config.toml
n_kv_head = 5
d_mlp = 512
vocab_size = 604
activation = "gelu"
norm_place = "pre"
attn_scale = 0.125
init_std_down = 0.00435
warmup_steps = 200
schedule = "wsd"
final_lr_fraction = 0.0
seq_len = 1024
doc_mask = true
dataset = "wikipedia_en"
Each number is 200 + 20 x the weight over its row's rms, rounded and kept within 0 to 999. Layers, rows and columns count from 0. The size before them is the row's rms in percent of the matrix's.

# layer 11 attention key, 320x160, rms 0.147, rows 296-300, columns 0-159
079,185,189,236,204,183,164,199,213,195,190,217,223,196,183,204,189,200,222,198,203,244,218,209,190,176,190,198,208,165,194,242,210,165,199,200,190,190,206,192,180,217,222,218,202,201,198,202,222,244,193,222,175,202,185,170,200,152,213,194,203,225,221,196,191,197,203,188,222,185,235,159,242,183,164,226,193,198,223,206,197,181,218,206,236,210,215,211,199,214,171,193,209,201,172,201,198,218,190,210,216,205,178,177,185,240,195,186,195,205,213,182,175,237,214,191,213,203,228,169,199,217,171,208,197,177,221,203,177,222,180,193,173,229,181,247,194,230,179,170,183,201,191,219,216,223,209,212,206,179,152,183,245,185,193,197,216,226,184,166,193
070,189,240,215,208,216,212,222,204,192,210,185,235,204,221,199,169,207,224,207,217,189,208,222,219,196,189,189,243,210,161,196,193,220,197,204,206,188,191,243,203,209,236,214,204,196,191,219,205,182,181,190,217,191,223,187,218,186,205,204,192,195,149,180,205,206,204,151,171,188,208,214,194,221,214,182,176,196,174,202,186,210,220,229,183,204,213,254,212,187,181,207,205,173,186,177,215,156,193,234,155,209,196,216,222,199,221,204,194,195,204,180,194,186,205,184,169,221,198,230,191,171,177,187,206,184,171,250,189,197,203,221,173,203,202,201,217,138,219,193,185,202,229,170,185,201,232,180,197,201,170,191,209,168,178,219,215,206,197,217,229
076,188,202,250,205,221,180,190,198,217,198,207,223,173,225,195,197,195,226,211,197,268,193,237,219,187,192,220,201,187,179,243,212,185,207,204,217,188,203,204,172,188,187,188,228,189,190,201,215,221,231,216,205,202,226,198,183,182,190,198,214,201,228,221,166,161,187,206,191,176,204,163,198,184,173,198,203,210,175,182,206,178,192,213,249,221,179,211,201,176,179,214,228,200,185,202,208,215,219,198,233,175,212,186,196,212,185,193,206,200,182,193,169,231,206,224,199,198,213,187,189,220,191,208,244,180,249,174,198,199,179,185,159,221,194,237,152,179,177,205,174,195,180,216,198,197,172,180,216,177,211,193,211,198,212,199,166,209,196,169,177
072,215,219,210,188,222,194,191,173,184,166,201,207,207,170,178,219,188,177,236,227,196,179,229,206,196,231,226,174,176,211,195,215,182,182,228,223,183,225,213,184,217,197,195,196,187,184,204,198,204,235,228,205,194,193,187,198,217,181,193,174,196,187,197,200,205,185,217,220,244,240,223,186,202,196,169,185,218,211,194,210,218,195,216,246,186,202,169,227,202,179,244,218,199,226,212,220,173,193,185,167,210,227,211,184,190,210,213,201,201,132,199,231,181,155,190,191,211,199,201,239,205,175,183,216,188,197,223,197,180,222,171,219,199,200,213,220,147,190,217,179,178,203,197,185,202,174,186,210,202,197,196,183,198,222,174,191,214,197,170,241
061,233,175,223,160,200,175,219,206,231,186,185,167,193,218,184,224,227,194,221,181,200,182,202,164,213,222,176,193,201,208,208,192,181,212,200,193,219,177,206,215,233,224,175,185,203,197,169,169,210,217,155,197,192,194,204,226,174,189,185,210,195,218,189,208,215,194,203,217,206,241,202,167,175,202,218,178,190,176,187,190,179,207,208,193,186,214,166,212,208,192,245,220,196,222,218,184,196,217,182,236,186,215,192,227,204,216,236,201,213,175,157,165,193,229,195,196,197,230,199,189,201,202,215,226,203,243,217,191,200,221,199,221,187,229,224,200,191,237,240,202,186,227,203,194,172,146,178,215,224,184,185,224,217,197,207,208,202,190,170,180
# layer 11 attention query, 320x160, rms 0.15, rows 297-300, columns 0-159
071,173,198,207,188,191,201,232,192,208,162,201,215,206,193,225,220,210,190,179,198,198,222,159,202,202,215,250,193,216,226,193,209,173,173,172,201,212,232,192,172,222,214,204,230,208,180,200,206,164,188,180,214,222,175,197,189,197,182,208,243,127,202,177,239,179,214,235,186,220,188,188,228,209,202,185,221,204,214,187,224,206,213,228,201,180,196,159,190,231,210,189,221,211,197,197,210,164,209,233,164,227,233,184,226,206,187,202,217,209,223,195,201,222,197,209,234,208,193,204,186,190,168,205,189,181,212,207,194,197,228,159,211,182,197,217,211,172,202,240,168,200,171,194,203,211,214,195,197,192,204,205,206,182,195,158,181,207,206,177,194
071,217,151,212,188,196,213,176,180,224,227,209,193,206,230,225,181,208,197,206,210,216,171,208,235,160,183,186,204,213,168,206,224,189,241,204,200,203,167,235,218,217,191,177,213,198,187,198,218,218,225,196,201,176,224,191,205,157,200,212,231,205,207,195,200,173,187,187,175,182,231,175,212,169,221,179,193,179,223,223,198,209,213,231,213,226,177,203,192,190,176,200,207,214,213,243,181,197,188,189,210,167,182,226,190,211,213,207,176,225,182,186,205,224,215,203,169,190,205,205,194,209,205,202,241,193,218,204,174,186,201,200,199,206,226,194,186,184,141,204,171,197,200,208,219,178,190,221,209,202,180,180,232,159,233,231,184,245,193,186,174
074,193,170,229,208,198,184,198,217,231,179,171,205,189,193,233,169,230,201,202,184,193,215,214,206,185,226,197,196,182,217,217,191,171,192,233,151,167,235,226,204,215,231,224,193,190,180,198,196,200,224,200,235,215,222,181,219,169,150,223,192,178,219,194,163,239,196,154,175,205,212,232,196,172,219,198,192,209,210,170,179,219,212,184,219,187,156,209,200,201,213,226,198,171,194,185,208,202,199,193,223,183,215,214,199,213,216,205,211,222,198,207,206,177,219,206,208,200,188,207,193,188,230,208,212,213,215,191,191,145,204,208,189,199,219,240,187,195,212,192,222,207,189,208,224,164,177,185,198,198,194,203,215,222,208,177,141,212,233,204,202
055,213,191,213,208,171,193,192,187,199,182,205,191,208,221,212,203,223,198,193,176,201,221,212,216,175,217,175,209,207,193,223,221,167,209,200,208,203,210,196,239,199,175,171,166,171,199,176,213,208,214,214,188,163,207,200,201,193,244,200,206,182,201,165,192,259,263,207,211,207,211,199,176,180,203,244,165,227,209,209,181,227,199,206,213,222,185,173,216,191,228,201,187,193,179,184,204,237,183,177,191,216,198,207,212,198,194,191,184,199,217,182,188,188,182,174,181,218,167,179,170,226,187,201,147,213,185,232,244,210,171,189,168,198,223,214,189,215,181,218,230,228,192,197,217,216,181,201,201,235,200,217,204,208,214,199,226,194,225,204,237